Weights of a small transformer language model: LayerNorm before each block, 1055M tokens.
Each number is 128 + 24 x the weight over its row's rms, rounded and kept within 0 to 255. Layers, rows and columns count from 0. Numbers have three digits each. The size before them is the row's rms in percent of the matrix's.

# layer 4 MLP down (transposed), 3136x896, rms 0.0249, rows 1690-1796, columns 704-767
092:137142125141108117129115175131111137135134141068094132109112117112111116132136126081157126138152127143161140126160125128124138131110156108114159123108129134094133137074148145154129126120087114
095:110096121148127102134125097117111135112130133118131094073126131156156175112081134142101101150160158154113154141140142182114133148127153133148153131077081139125135130144107139129141134157125123
085:124128122174154083139113125106141153112172109128126147136107150121124171138084152124123138137099133155152136153169123149110159114148124109145143106089154144140115123139095100141150110165150118
092:150158126139150136124134154110172109147166152123123141151138133158147118158149139118054096120127147130109123113127138130161151142167140146119160126106072126089119141116155159170138115113141125
106:132150110139090087107113130149117125144146180134139127125165145143109100085114100166141140155107108104170105108120057121134150119099108106155128133169134153151094143120179128118174124138114127
093:107142135084137128146138133154132099149092114106132173186164112117115092159076113145103140120087118093155138163132091092126150115140118136145116187117128110110142097109153099097170175110149147
109:147129100141109098134127118116107161060135103111106133104172140117122109112149154150182175164166132121128085113158158115121175099139157138125136128135119121140060078054110130123142115110113157
100:115088116120118160150143072138122151149136121110132158158107141157213141117085168107145172111123156136120132098098145154115147120138099104151124141069200126130165128097148159181133144085110087
109:159101116154147100125124091121126137109096158152131125155171163162153142085136140128129121099174102173167132161132091144109105140115150139087076130140110099105159151141141184141170129108147109
102:139104160148121127140152123074166115132088106155102112122159181155157142068145144110130077105093168156121149143147112124109144137124123105115123162117136108104094092142120077134064104122133143
108:118161145115151124167146069157130097130128114147099144168106139141129095104137135143123145125135120110115133109135123133141105085160109121169121149125156114102102099177126201130122125186155114
087:147122141122131103095170152113088133165105159172168103149152178096130128130164060117135152109110151127079109125161100132122085123148083145160147090091138166138159137094109155122098086105148134
102:100124085170166120136136125108130147102113135166160135096098110092124114157187116111057139108100114101108153131143142134112124129126160156159146124122125139095131144124151134143133163117122131
102:137046146107111136124152103116130129158120100113119105129148123150090121142103107133139111115132136160071123118118118124114158135140157121129163143129142114134144103109120158129130142125071129
091:160119110148099129149083119125126098100108127118151115152114165120158171134131142102131108120123123117126133125121091146148140132152159123134109084127119121122126100147082136168133119103152143
099:131165158117154140094097152120094130177067141142136089107138106130122122092133105141157107142097128136109154095126150138125128181094112155075147129119177116107124115099107090162158142103104120
094:143144129100148138128110143158139133119146124138162109174112122091128086106156126158115124121111100124160116121105098101129192088124092169111143082102132131116132097143156168094150101137160106
092:134167155135103128087141161119142148096167163151170130145133127122137161151110119085120076134168070118122103137092095140126127127149128091099125168159118115106086165111127119108116120150123149
129:096164099141130118111112119147169125142129138125125120173135148114141158161133126127170108151142102141104125157099127129177124121134114074129139098111112155148169107166145122123156155122122158
112:094121138134104142129109110164151134083109191145160119128122159126119117136146107123133106124115117107163128095106134161111125165120120101121133142118145086121098119112173109118128170155087145
122:130103141137157147166179102122153135110103156127125100163094109129132156169101171147123141136116110125096076080103090114095123108139141198110131136137127133121072132157121154107137114120174142
090:152134106104117115178077154125099151143116096098195143118110140133102096090114091160085137107094148135194132083132096126145122126102147134118125110123156124098123117102106100040163115155133105
103:098156115096146169083145175119124087117151133124135113159068137120111095128142117210104074096157173122120124105133141126147132137115119141139123146145138170134108137131136158137111125136133112
091:114088176131152109097121147142103156091156107123129132128150113126169108136113113129135139134132116129153153115109092140116106148158090139138127138152146140106079082128120136153127099135115157
115:094142192138137112113141122150144110130140119159130098163094132140129153086133140135146139128157121117126132150130094131129114122111123097113124147172117146094112095188147104136120131091155156
106:154148101131125077138136155157111184126101133127133116150090091122143125153137101163136108129115156153121132187133165118120179126149140178142134129129142126172124090136127141096149122110162105
092:108141107136136141140139117100102178129122124123143094148133153088102118095108129132116186176127134112115121099119141145097136107142148102125159154147108131152141155138170137124153134125111114
095:117128155135141107100162141115162123069141128102131100112089097091128151120145127157092158136133096133159134076133134128127138137148117086127158115128136100119133112108121116113121108113128135
086:108173160088160132106151125125097112163120121167090087144106131132115134158124143108111136124135115105121125123127078124105160103143130135146133133151127158096128104130114134116121098140148168
097:137157120115134102099136145150102129130166098161077120145119130119078104153077143119128107133091150116165118132136114145142146128101126112092131115124112117144136117159092128104137132111103158
099:146131141150125151131089082081123149109164137130149140141103110105118144149144175155158120151146131119126127129134122087136135098136124062127145141137121081140151162125136115112094130084102128
109:106143142123092140134113125117092147142121154124106107149132134142121087129126110165152108118136113120128124141158133087107138107134114121148111106139107121162134122093073127143084146135104112
093:174136081105109115105148096093107093095114125097195124120126144114138143142180096125124177128148137106112116136144101160131111132127156155151145146144102122102134109112161110153174122123158125
120:108118136097139113147097138131098116156117104131127109124098129130108148088129114116127136147129090111118110093125142120133123163163138129162124104142129093106142149084137131169085096109137127
109:118128117154118092140140129110096099102152091133121147108086163107157141157126126093082083147147093125134137125134109108151110134102157110107092136164150114164076150069157102121142108119138080
097:150117116105166094122079146148101137160129158132127116165135128164110144159176156138127164139122144146133114149140120109134153159100123146115138148136127132138114147124133138125131153134091130
089:107147146102108155063152154124107129139101191093067144102116115145131130136110161148084168084109105167126112103166125095112136125119083124132130127152069127122129103133129107127112154087128118
149:132129143149112103134126172143099130153158084156119115119156124129144167120154122114122140152146101153119165131129152142138145181129156105089107136151102137120136082151129110156144124106122123
118:150120129138103142120096173099171127117176143131156120171113125124114135158170084103119124153193143176096102129113109110177126105151173171164109130075107098091149182118135148117132150192135088
094:134090125110107140163110185122121102118153167110140131125134129150132140139166080126147138081117153134139130110145159126163123158115135089136177148124123099097172098112150088132094150090166114
099:121129140139134150104117165102127125105094118141150136124115112091130102117138181156159109126135157133111096169127180135119120153134135150111109132139099135120140131104127161126153139113152169
101:100130147106179094119152128080094104129130147142158107137141148114146155160149124104092144143153144136122119205136088103099145118099109101181122133128133154133122119149169133118182110089159137
088:132146141143148104156178139131137118108128131130136103140118120134119111137144138160129116129130084156128104121112125142111110108103175165135117162144088137092138168103115125143149155124146128
110:095102148086111153153167139152129165120158187125146113118133087163117142092115104114121143133094076142107154111099157139133121129135108105126119141151147105165101090143105137115100130127088141
110:154152114139136151143112127127087115082137128131126101103131104128114124127124121166114128140137101107166134164068108098139121143142100131150178130127098144191119125181149109150139131123164113
099:140150080113130114126082122143150158150153155137100127121113170124133121121121137156139144127150157130099082097159135125126103131133119130125131118127134113159134127149113171135124115155107124
112:134112092139106104132137119110110131124115139106146124139109120155126141118134138142071108085119169093178099140071157133110101135135163165156133103152141108107134103175154116143139128167159107
093:144170118142108135121115120148145126152180140150116131118110106128121118133112092174142140121138122116137115112145112099142119146167121113122176121121157129090122079136149107131100155095103093
093:112146102124105139115137126140159146108154139142132159138187130130119112157111088109088122119100128144097116106177156157161138118166193124096085138131143116151114133122145164131149147160142118
110:141106121126112123148096156106175127144136142144108146132162112125170149142090131120112118124183174122088169106117147143102100161136167121156176105133091116102070143189119122123119131083161127
090:178158159141152121162126107125074068164125133140123085161144191106111138101146163142139129115122142106110118147108112101108102118105156113094063096138137125139060099111135093111145162137117115
088:140127159132123130106169181113102119113159140097154135112162109084100147149181124098146154083127103118059115153151088122118116142126144131167115117138154137099114095110144169134148087138113093
096:070093158096179109162104064116148090153111147137106159094171130112139135123137067103093147149132061153137171142140093090115120126133127092130111107117090093166116058125138114184109126134192132
132:103142171143094137139120132173151148099154148147105127131127129146145104163119132102115124120145082098149113158161152152134180135095097134119091091122114097125120122147123109119105133130135154
123:111131086145161161155149131083124103135192142136117105144129138136133121143156117144134147122142094157169136112115163133143112121168121135099137141152101111157187145097122122127096132129103145
099:140132081116170112093108128111130132163145106124110153138102183162093116158154120152110133141183112164115113130100102094137131128134160149141143091124138141108168096119134103114116143144140148
117:139095137165142154148162122104122092177146148114136141146114151140138142122120135097092124166166161145130127169141180148123141115097129113123156057128169059134109169141111141146098136105135136
087:126117107136125124146154160112130137138120120076073123105130144141123079127118165186126130196116100121189108113082147088136127112102141079101118144160130144141128134098122127149098115128092134
093:126137105128122116129095124112155126124149141156142129130128159178121136126136081127120147111108129137121133154159114131122106106104115090096061120173097140177099109119094136105107152110135134
090:168106170100064155135132118153102112114135189154173142109156114123132140115113070155151136118140143141115098153159109133123123097105141091137143170117086149131103134175111128099167104143136084
106:120147137123117113098126082116103108109139128113144109121148126114157067150098123177110179142108133117124115143153137121102133117152148125097160090117112174137102141159148157139129120119104130
097:152130127136128136119161105113131159109135124140133107130112107091128103116163126121128128120153165174163125183162121098147126116103127116108098164119089122133176130103132119094113127132107099
098:129090122142142110138128169107129154135102096137165145120144122120121067116134106145123182157086116146105152147142098093132093128164166138107139167125145158143106128098137086121142083133106111
091:128148172115140173132176111126158141103144114113095135107100124151169117108119117122136142128139103147143163113122099112125140125131112115073136124174130080115125115142091109172117141133126138
109:095121112124094150131137133127133139076133159128118126194114144139172109146097095129134116132150067120160132111152146166127133139150131161148128138100128114097121116128133153104167144137122130
091:115085137107111140176097069093102077118154151076135148093134180184152109155153107131168148143163128159124154126145117160123113139156142147158102144131152123139103111106079176111098121122122114
095:131108109119133133143082193138088109163177124103139163125147143163123143099133122109122129149097117104141133150110102148127155105123122145144154150119100109116116172097128084136140085135130143
096:116148124143086144097106098133143129123156167154098125126144144126171154151104120117136096084158144136158090177133140134122164127108146129083124122128130123103191099089154150101102109156141105
096:165155116136110074104069141097129130085135109129160093105095154152103110109142123165152111097161138141133113118121161158111123131146137151142135120127153113144122104145137116160097141133154167
093:146180150151169096120079144131132147106138157160162150134113129115121139101124113144087093108118149117123114123134143065150111116153120102115125144159139133109113171172092120110101139155158138
100:109149141099088146132121158144172093104123167107131135149125184103103156132151134115162131118157112130090168113117143148108115147153168132181151129122117133166110154142120160088144131098143158
121:116099167088127136122136133125133102085129128100155152103078090154149128134139088138108110157083140146135130121142133136107141154124110112120134148134131126116120173125143171111140117147106098
079:148126168104148106099164138144129172147128100115103102114179141159107118112136150088079165172109119134086102120077130133122130115141141128095108152144147120087121107092128167116108125105101150
124:109131079135140121150124122133127110124137198116151156141106099134163106167116133125119112149110155090137115153123101110155165100122097147152165102115094112121127158142123133139136125139139115
096:117136104098137147152113174155115135122149120116095127094173122110136114099127123150149139161151114088152113178103176088096107100120123154145117106141137135145142143112111103160181149158099172
091:095128107086169136109159110118110129061149120133161172130168093132114111131118110133145135142153141136156136115133099096155122130111139128125143169107112126160164174144087130128117114163123143
112:084105092115140166119153132160123146162093113130091094105134111136148157056107148155111155165167081128111139118082088086155164106134168166135133133166110150138128146129116175152134125094127091
092:148136134066123195182123131165141142126120127139170116155120133154138135138105161120121129141125149127133113142123120156150171137129121092129128132132124121144153137096152114116151159138104137
109:116135106087101163125113082149115116140099126140133104125117119098128159141107128118094147114148146134113128082126145116140091169113110143082133129146108131159092185127148139101110129157128117
109:106096128139135135134115114063108139121085146115133108082128131126114133149121094112124090131101140129145141145112142113106095127153129116141087133111132120159144124139115129148129159168166095
099:155129149085166147122123123181129144125108166129127084155090125128142171109127128131124164129132131150097149114137150148120133129160103068132138146118154145113121129146144124123121139064148128
098:132162133118196129153112112120110100158095139106127153172108174117105108132176134089137163150103130130128123120134126138140137127109129131078143135105138126144127104088149113139159139139123121
133:137120115143124133166118138130110151140114139076143070133107109118163098127108108114154132136110133130122111124104134103152077099136137148109122129127131155120144151106091137071200126146111158
087:091143151105125108094130081125140154099116096102149123150163105167128112141129126149131133159164137154119165116122153061151142137131114154154134112132162108106134096165077167118078143165091124
095:122148130090126153103133093183143146130132142117115125074176130110128121159146161105122106114130151138111114152136081128137155131113107127139110108118180119109091148115108168125146157138134175
090:152137103077099110167108154162193154139095148157078144138152098139197138157144090152151152192097143102147124115125071138135135102117118109129109132147125143122120120164137113196127129106125098
097:100128108138145133175133167142088137161112184111166128125143136142144115130163138165103113095116151148108173128117151139158097136154168137146119084144145115113127108148068077175150160135093103
107:127183114125085138155140097197115086153112120146142089140133076115112090138125114109103128093134105156163155119138096106172149107106144130138157094103121110142131125098099129121140123130145114
095:126158079148139099123183145145097126111112171137134151144170150113151134063128133108156125134164143134137147120155135123112129133135130117081185126157154120129124155095157113117161119111141132
098:138119186142089136154153109155173095129126116166105190089164109132168114131130129091164120147116125120132145106081140127088135127143125105130122089114167152148147113089130136101161107129132069
086:151109098090126128148129143102153104157118138107141162162165096156148130157133127102096111129139098108135126156131184132159136147089118127171080116080097141120150145115134123156093112100154156
090:133155147133113106127125094142100139128067112098127100145136154152131125101106139112162170120174167135121126172180117173116123127099110096125097159114114111149165132098162148136117125091143102
094:139130138090152136115093122105101117118161131092162153165149125152134098135076132150129112118121125138142135118141155117163121146143109088136119167100121129162142130121118142162153111137137123
099:122163130151124164108106129117119093143142143149111114132140142101140177130163082141099121142160175136111136127113181160139143138139132160120153126131171112107124123156116120094101155090108149
096:158146156098119115111074147134134163164135102137108106134121143137108160130098125152140125100151142121119103151123106118127159120115101161116098126113138126107135100141162135145080102167154081
107:103138089121109164095126089136148140136155157159094107106082127107156126123093116122144127093143065131167126111135085108069121112128125159129144125139137105103127141134145145117162129149146113
130:130122166152136125142115105109128119158129135083130115121101132127135111112133125151135160126138125157145159115135124135110112114095146127169107100126107178102116122115107116120143121116087123
091:122116088124148134097109118136071125134156104143095111086164117102150134142151081090126123141125131129157113171141124110129155154118135207141146144112167114140157094110091110141169179144134153
188:161090142118133098150101167128094139100122163126118076105094154128105103107076125132131131139134098106105166105111176137149126128108105139094154149103118139144140140149140081138139186115142141
105:098103149125147104158112105118093115144076107142133111130145111134124136110103115140115123117102150122108164094135069133163100089113120106089092110133132092133131129091141122160160136153106157
096:149113138143127106142151128148168086108101099135110142118114147151113142151113143115107147161132161148092117126112106146146116092140131123109158129142141122165143114137158142129128135118146094
088:129150124138110085150081157104109116124075108107163124120138083133085115187119106121100163107117117143177094204162109095129073107178122146122114146113134109139086162146125114110206163136051140
109:144162147092124092111117129118097124140065153135095133170120152131137099133122174149106120151169120157082126134183111089106097109141115120133088115118146121116157119131114110101094105096124142
091:140095166202158165105167171068113094105110112125137152113131154146157118107104108129158138105111147134163131107166169160106118069147121159118150084129104138144137152135131105147124096086167092
084:149114122126144186131105121110094134133158132119147092091179110147133095119126098153092136137066153120174113131136145133128091118085141108115145114119114125096143140064139129119128153097172062
099:031149162114115128162127119112124158131148102106125118085163140144122134138119173138133104129177124088152111157131106112109145113105095097153089135176153141110150113124098107108108114136107147
089:137200161149141152145144153132106101117138153137134108109081120186132153153119112126168099118150161090109127131164126160150154080136113132088134084099146138068124115131176126090133145134110121
# layer 4 MLP up, 3136x896, rms 0.0249, rows 1691-1797, columns 704-767
097:079134158125101134184120056107128108087135134106138109061111146118095139140137114132100082103121151122131152155084114137150117113121099139140168162138120161139109170146102112091176105126147157
091:145125092123159160097171159124166134139122135110146096149124150115120115114123141128104062145138151138096125107152113126150107095132068140152141094092103188080140132180153138088104120147110138
078:155159063143140136165173129118068114183102110165149100103097117102117188133137139132203140152103111143131114129149128143136145154115098116142119122126131151106137118143122185086132124124170149
111:077092076102147135133166093070081094159132115129142123148138119109167163178100090140112157113147130163115117130134153090134122158139160165096119089136132145137154127148154121143097134080147110
084:134144092116108116181116160143132118158108085117167161135123107201129085095110141124112113130135082129134131167111112078105160157093133144075110141093104135102116126197118095117154146119133103
106:178146162125138064139127139194108119126159141085131133152118109125132089141116129097104171135152142158157072164150143155125141152156153125067135099124122129135132157123109101142135184124100141
099:125078099126150112116071152149126139123145161151159161155143109158123118103116183109096174079117173123101114092110154121076122120113126190139142167132148146127118123119126150131157075156180082
106:073099081149102113158163148123125155131137173142141095144178150165139159138123090132133123113174153115123092099172120142145148085133121134127119128168125119120104161103112104193111111136107111
101:111121158150141110133139098090122150121105148149136131087182118156156108145176108134141120150117104118121119128170132106125157094129141150154122102065127089152122149161107135147074107156120112
116:116123172142171098143127130120143129156132119121098144158111110122113148120121136099145099133050118112111145050134083162148106145135117160187131127140172118126118145162121152094160141175145109
086:091128090111146137159117153124153115082111112112092137140109091120158107123123165113109166164117138091139142110120136138096133101156136136147079143141150127144135090133134135127102129123140110
095:124079129150160144118125135141104139108115144154106131159134116172143145112170122107145140095127121105137126095072119095120162114137109127103130097124095119093133134180130105137144117151097143
111:146155112136154103080132127095102120142122093134108103131095128115119132146105131114142131117111113121094151144118073120126132124151147154147166162102121146154143115162129108098121159120082129
090:096108130156130158148138129144086143175088130154128127117103181100187104106115085122166084183129145103109121140121115107110111123113118178148108125135156128142131095120114103142123152091123132
098:118104101097086110100127126144121136187126103157119085138134132109110108120101187120106127117124119094115145126124140159140157137126124107144118138080106101084143106115123135117167137147071087
096:166154113134148125140123126117114090110101143081095151101091081153118136082112126142110139124121141136135118118169118152120102108137167141144128169098109129128144116141128106152112120165173177
094:100084090153172163072139156104133142129148088148092124092124144087125136116115086118133150103135147145109138090124123142139118103121129131094128146133127106167128137120120147121139164107127111
124:128151132135146162118163135145148118108100128102146115158159132111113172169108150139113098161142105153093155125057171103120137110151141118107172070132098133137150141179173124137148152090121145
119:140143122141096099113162106124116144106149107133179104097101140095132117181095112140100121071121101134125137107166164146151177155078154102110076134106112093165123153152130117146147126166099080
126:070101106157138132158190116136136146115103096152116107123138118173151112145108149138152160132085133085104107165139109147109188137105121174133136111108090136140103086126128122131104094104124121
093:151082113111063130145157147177119157100074161117117139118147129118153124143138157083136072138160092129133120146126089153131109150116120108114118068138110132101132117126121089116128119116136102
105:128132107156160137124146120186129164145108134111136149137150117097153137172117118166115143138136163167074112064085140127154122113166102126168141148103122119082119113117151143079131157149151088
100:129158102115146108127139132141142113152109150130127178119063161115107127112115137095188152157136094165129111126130150156170178096102129132128130116099112111130168131122193120097123130151146107
116:127101137158096147097146115150123165146153119097080167095132161128121144149150091130093169080144146132167119138132152127151119138112141133123142105089108101130115185159137158112108081163133145
116:125099129116129163136121113136145087149110167172162111110141093141108115116116113118089122085129159111124143107093163173127083135105169167128119132151178134135098129119147096117133145121139126
093:095132138158117162104124127139155157144118076128093101135079083157118081162128118069157138123161135099089125156124133135119117145131130096133119125164137155120143078080071140089136086115113151
098:137124135096071132127134108135137125151105092103139132143135146092123108157108152132103118115142142122140115120118105120110112150136169175144167103160142125115110181154104137087159140159125103
092:171086167101169134136125121117175123119165145146110139092096140160118146135152133090071185121133132123138115129106148116137122112163097138170140122143121108121160142137104140168106110124123134
096:156112152154172082149134113083115146131096111139095097112144168147114102111138118086128163132134169141118139125119159118159124159116123144132131154107116123105122131126109147100094139098079105
102:121087117118118127169102091104146089120149126103130127137109123106118136145117135144172145143087114103151145116101155156148118077110106083126070149160174130119152104148130144130154113116117136
111:132135110090159085144152134159076135102127134107167140110119151128151090182134144149161163126150133137139127160084139122117122105124161111104142125142103117108089134122120125139124157090152080
094:105148109151125130118152089147114100138114119119139084114101164161077125102127080134155142152121112123142161106148151129152151139112137094121168141162118109119114117155096111132147127144145123
113:169106123132115128141095166148143112156138166118124110074139099106110111176115110132128153101157193146159133137138160150108189150126133163115139105098101158111141110131095144139161134098096192
108:143127113172121119128119148159092157121099125063152145139123122161084160104152130153069131128135115100112092074153183119137147132106087122142088091141132114152112142137136152146072147127114146
102:164078171148114130106106117086166139124124131118106136159131143127124107134108184146113102125123112121121107085109125134111130140086150132116151155084089111145129151127199144157118141165081166
089:110090081140133146140166118109139123134134107122123124102142151125145159139129166091111123121115113126137139104123149137142097110146183121131169105108122117155127179126159144089111096151157112
152:113120109144115094113147124157117117143143102096133141097104136121151137122115173130137150125128110158162132108149145135166142140120161129114139186151119087154132110153131124145075123113130097
111:143163157151098162115130184101111115125154127125127144136140121114119133158166132104119134136173119163136104136125177099141116114139169193136105144126124094096134149096140126144115161166146098
097:114151123143106144154104164090123149156116116123135124105140125129164132134121156140106138119095137135137153144099117125128087158137146107172121124105120125115178127096103145102163127155132101
102:092131145132117194112132121088083124110129109138163154107118075112112138145151154149118115126138123174113104140173150090187113141080108143131108126174132083148104182114108118117135171153148141
100:122109117131115150099095130135120114116100138136110103145143159089150149154093122120117153120119085116161154124145138107158139144131171111111116086148105161072174151129119118080134152099104108
083:101124161151156107145120159118115158153129148163147133174159109117125127141133161130099121099114133125158142091163080130133172097115133121102151128140131162134075097125127115147125086122125126
107:154127116109180132162133122129108118125173139128142108121128107119110125110092181132121179115092098105120147124094125123133134094132111124105156129107127140133119134140114136119117147150110109
117:142135110122127117169093135135120128130116148133142112141079101125142150116137137092178144083119090145149150112134111150139137151167132132132163133111090104145118135090151099078126125108143124
098:120109129118094150156088134104133147147137159159107131164146102175149125075120117095156126131184129101158125093159128125124159180120135133111134145108126113133125162134155112073125133091160098
114:115151118151078117155145114123129125094124102134158098170128100119118124158152121132124122114111121074151105153079101102129123159105166147140150123119116117113121130183166142129135137172151082
092:137171110132103131153135107175124150134149156128140144119142125127120169130104139108103168115128092092124092131068138104145187098106167157166074117109136105132097155103137140153115150125122139
093:182092159093136190090071074093113124144154105133129150126114085126097116108120146125112113135142128137128113119123126132125087139132148158130131117156121134125146125143144143131126116150134099
114:081137092183150145141112152143155172156131104101128106140128110154167162145112071111134148133113125095099125118115117166111175146105196102140173134145145171131126134146130130117108126140137096
088:139097091130086140146114133124181110119109146109163131112141142126116169095118095088119108104089126129098156095066108160126141103117147151166132144107115119145165102120098099133132128128136130
087:121137128111095121115141112170119096118112109077109138110095127118114078103119138118155105133143141126142148131070138130160101138115126119122144136111139147131154123127090133130129171179133172
089:160180137161132157127154155128136144122129111145145108148103126109124093133126184114143158141136104121115202062117115091118135154144088136136148110137114131114147182165103134077099089107098136
107:138120154101112116159143138160121114127092127112122127112150081084139129143115118118125106117141088142156129123118121144105108138111111112113121111143082130099100150162151108111145142082125172
118:148119136141145147144156129128077141149160143129100119122112077152096138126154114108143130162149136158153141142096114120154120154127113130121116117139060108113155135105134122182090129134094072
103:167210143126130113145145096124156122138128135104124111121106168148079167145129139130116100110138123146124115155140152088129144128116103153142145136146105102094118116116115135086108105128124097
116:120139130078142084126108117071152117127145155109128120175132169106138151102167144143102126111084151113111171203124137163098137115138102115133157121093128137110149112145115116111090142130122145
091:106162117157115145128161101125128157104147178127174165121141107124112150121088126080161118131182174088111060145094191110121137126148086154083123138161131142155098162125122134091121104143112140
092:109132137138086137099092115131111174116089129135114145096148151128144147133120113092089149169147143113111185187138111156119116115105165126128150184118136106129095124145105100129099142117074164
090:154148137133120137123136096121140141166146117150096120157164144109130124140118116162123112156133143118156121108109134194137126082170120118158091158149099160117075150138115064191149116142146151
095:134137104134141108130086147112119090143084090154129125135158118098102116147161188128112143105074133129160149115108088138128151126105206137120078121138113145137096105113114168088137143125132156
094:074129129140144161143125136105145100156150132151137136126118113159135108095130146131137104123170145127112149103127144126119125158134091120193141140107099112087119148109147080119146146125181142
097:128121086129111089142106142119103111078083121133127169131140128117144107115105113131101156152144164175172115161132123156132116158115135109137151169116101122102102145103146132150118131118153145
092:124145111136099124122149169135157136107112188133108155119111112128098115160140132178140124118113153149137099174142107123169159113089180103089105067113101151145104109135130133128108169084172138
104:133112122087142166137158145132128102095092148144104109127145112140162194146140089141150122146140123076158166139139141178131164094150149145092113137137118124116179139149113151111126134113122154
089:130113136118145132093117115114098164128107130131129098135146122104140130131126106119115090111092165113108111119084127158121151130120127145151137140090106103112130116143151126119137125113107145
098:084116095189130111100152105128146150150156118118104180168149164101099121111138161123163135123160123109144131136126117156134120136145195114098115167103113094097127102113153146142116137147110126
098:147147125068112130146130158122120146111147102143166160137122128092165158133119099117116099106130169119097175105140162121141141117098118225113124134145152104156173083138125159122117133169097096
094:153093145153101120101110102084133120137131142081141108085168107124135110131090138081140098143127151114165145112120141101148094124170172120127109150095139099164112162137131127151146160108113107
098:127124104137154120095107163112102130111138133143163086152115105137144117121134106131127162102166128134116183105083158123171102090134129151109150130134115117099115154149109142111127117140170132
090:104142096133126145137112138162157095124140110155146132113133096135112139138150145135076183099156146134162134121125151176178103110084146154117088121112113155135114149128119080159149122145096179
126:099145131160144096122104143129178153110128119168129134140100171145116068104096171133126119129120107084186134156114126123144172146146115116058117174140126119094112145106134118113149155118161108
075:079130137123117134137094115103123123124140112099151105101139138082115124145157116156126136132140091118160092111111102134124090142104155172142058124155102133103124090123155090134165091085118107
128:157122114148147093110116108141183113141104148136147099122096114134164121143115133118131131110119133082110128142147099126136133119120135108150148105114133101048129150127151101131123127134128101
089:133153133131131143125084087122054152145136118124142143098147122141109105113142128102107142111162153130133100112141096171147120101099138118145128100105144089153143133171085118111125150123128142
087:139096145147148129112127123090156148149145147143108138121126149103143114131106105124140140091130177110157122076155093134128167108153112130121154136161114150175161127100142150092122146153140126
108:081140116124156141131165138090123127156120105133134098109155095140119097148106158137109134153133161116106104096133082091144117072150115130163131069151119170099158143125121136115153155170150121
097:147150107135132125171159154125100113109136180167135139124091156100140104132122127128098105115117132120151135116151119130115141158117170107080084161104172139113115115098169137132145162111154155
099:194146114116138180160145088128136150081147119135112113124132093123126165133140144100144130137140134122108109119119128107118129153139139142089177105151125116111119167099165156107119165095105089
120:098116136127146146115122084085104110085155160145157141111142151092144179104095154148142120111100100109088151160156129138076150153127134143166134142117141153163105132110097109150139141136121132
095:130157112122103150088117161176137088119143113126141160086139123128087161134165126116092137134151141131116093104112121128105155076076104162126123175149127105094122121101119164174128104158112153
096:119168101140170127129052120146125133072147120078124090135112135164143143145130117117115150115092138143084164146097119113129142170130151148096163143136096148103128162115121135118119110148090078
133:118111122113085111144122112150153144091166108084167148145124129154116113126106120135105154114118143156148153135140128109101158141139119138083132153124114130085145117154148116093124155137171136
082:159110160100131130098090177099125182118123100099133134146147137075150129182103147174114148165147126154130141107145134153119150156109184154137101112126098127107153105126122177109167104069070089
095:140124127124167137146145159087150113116093125174107095163124133146125119137110111130133161124152100122093109118112151145138142134119107125094128156137090116101134139138146113077101128153158134
091:103130097159107123077117157089168168130163145100151111126157116125136117152158142183124124095106153128132136131155107092089088162137159126154156093115160131094132133127130126112118134105064101
096:172148138102128109131157119162100153136153133119146141132146092109169099084129139147139127100080153109095138132098152094113126136120109127149160099144096097110153142140097093119164136132077115
107:082134128178152117148142122127131170144124130125130085158174122132125108108133104119111102158095138117119121087123153127144131109102140144124180098078121092088109153120138091141130156107156134
092:134097111152079131117083135136142102147158139142148141179116143130110150080146137117111152127155129107139160110123163147138106069129134108130146114155135160157142132110124150104137112143123143
095:115121128095100155132114118107119154138146108119124167125143151130124141136139122095147071154150129084093144162120149128126132151152132091126095132082158117102111116156122128139120090135111065
085:162124102149170146148114148159130120125119121104163161099143126129133112135120131103108104155132131135143203141130102102135117154121144112124125130109121097172123126105110103095104166133113145
090:145147123096118156149093142141096128172158163140197130109115137111121143144173108149092106162114142138150122091121156094129107131092137121133154132076139141102126140140125123118118126149144138
102:119139135143141128093128109128144095169094129132136133102168164143144167167107157152041105138082173107132125130103160148134110109134127104135140108141140159095107101143093141129157140125141105
098:117126172088119123093151105164114102141135148138128114192184145146123082161121157171112137090129132114158159177128143133108162120121131122117146141122105137111090110138109165154097118151154132
093:131125153121093122131105118116133124108159139096162112124118153174153151137112116101152167098151151134126132164146148144123183147144123135094140100128140156087126107158133101151090124135105118
108:118098148112106121131126125136154138115105116123107152131072137118110168122144140093084128135091123126120130144140121148173141142123114102094135127119114110120187142175088101108136110132087161
130:096135118163132142127105144096105154155142123110123135155107148149134123118146143146110166141154130151096142133169152109095149119098122110152108128111107115151128144120144115117132126141129073
093:148130109104092145159125087134108161133150120117140118136181124122102094082123127139122173097114137088200109112146170159119116163160121132110106128105126103133146162126084114133101102144136110
179:133117104124150134102128150146088145139094128118123115172121155143077118072097142095086112186114138140164139113118137150172128157115089122141159119102117112126158137120175104110162179096157151
109:137148137129111138139077124177147116148086171083193094130114131126145129100157084094118123161104123137144130101089133083117177122145188171122065149144163128150111154135111097139096132125137094
089:137128120148141118144130154122182165113110087090095126158094147124149110125119137120100143155165109144126144114106111173106133141142121163169125135122118115140137093104107150129080115148131104
091:106102108167089140094109166132121158123166157117100126196128177145184142151114129134157145112174120161138126135115127152128129121113103096134124119139113099113121150109135109068111133163107123
115:162159134133121079117118144137121102153109105131100146118101079143141130108128199154130161140144097142132108155157160111169125108138121127105111113146149101094126128157074128137042117139116084
095:105113091168148138127128203148121110141154123136141097145113108124138152130089150089136151145192115121121115145138120123139089110112139150160140135126126144127113129146151090157150131109134130
087:144135135108110124136144096164146108154121123075157131164099143156160132139124109164094142108114116123142114173090113121136107131154076135076064097115120103150093128088122136157098102158079144
103:117138167116151104151160136114144122181154136169152099118069123135119145108142100129146136160146085126095102110111088107114151144120094133138149149097120115150100124122093085122118109168104150
092:154054118099108135092149137139154138148102172160152081113153104121122123129144139118092105130092128140120108103123192073098136096137145123143126107099134103166088174134090109173108095118130138
086:094121135105150168085120145143149144121108153117158109129056144120099123151104130127163118120116145106113104106142145137172129158104138092134110122158135124138134149094156098143146127121127136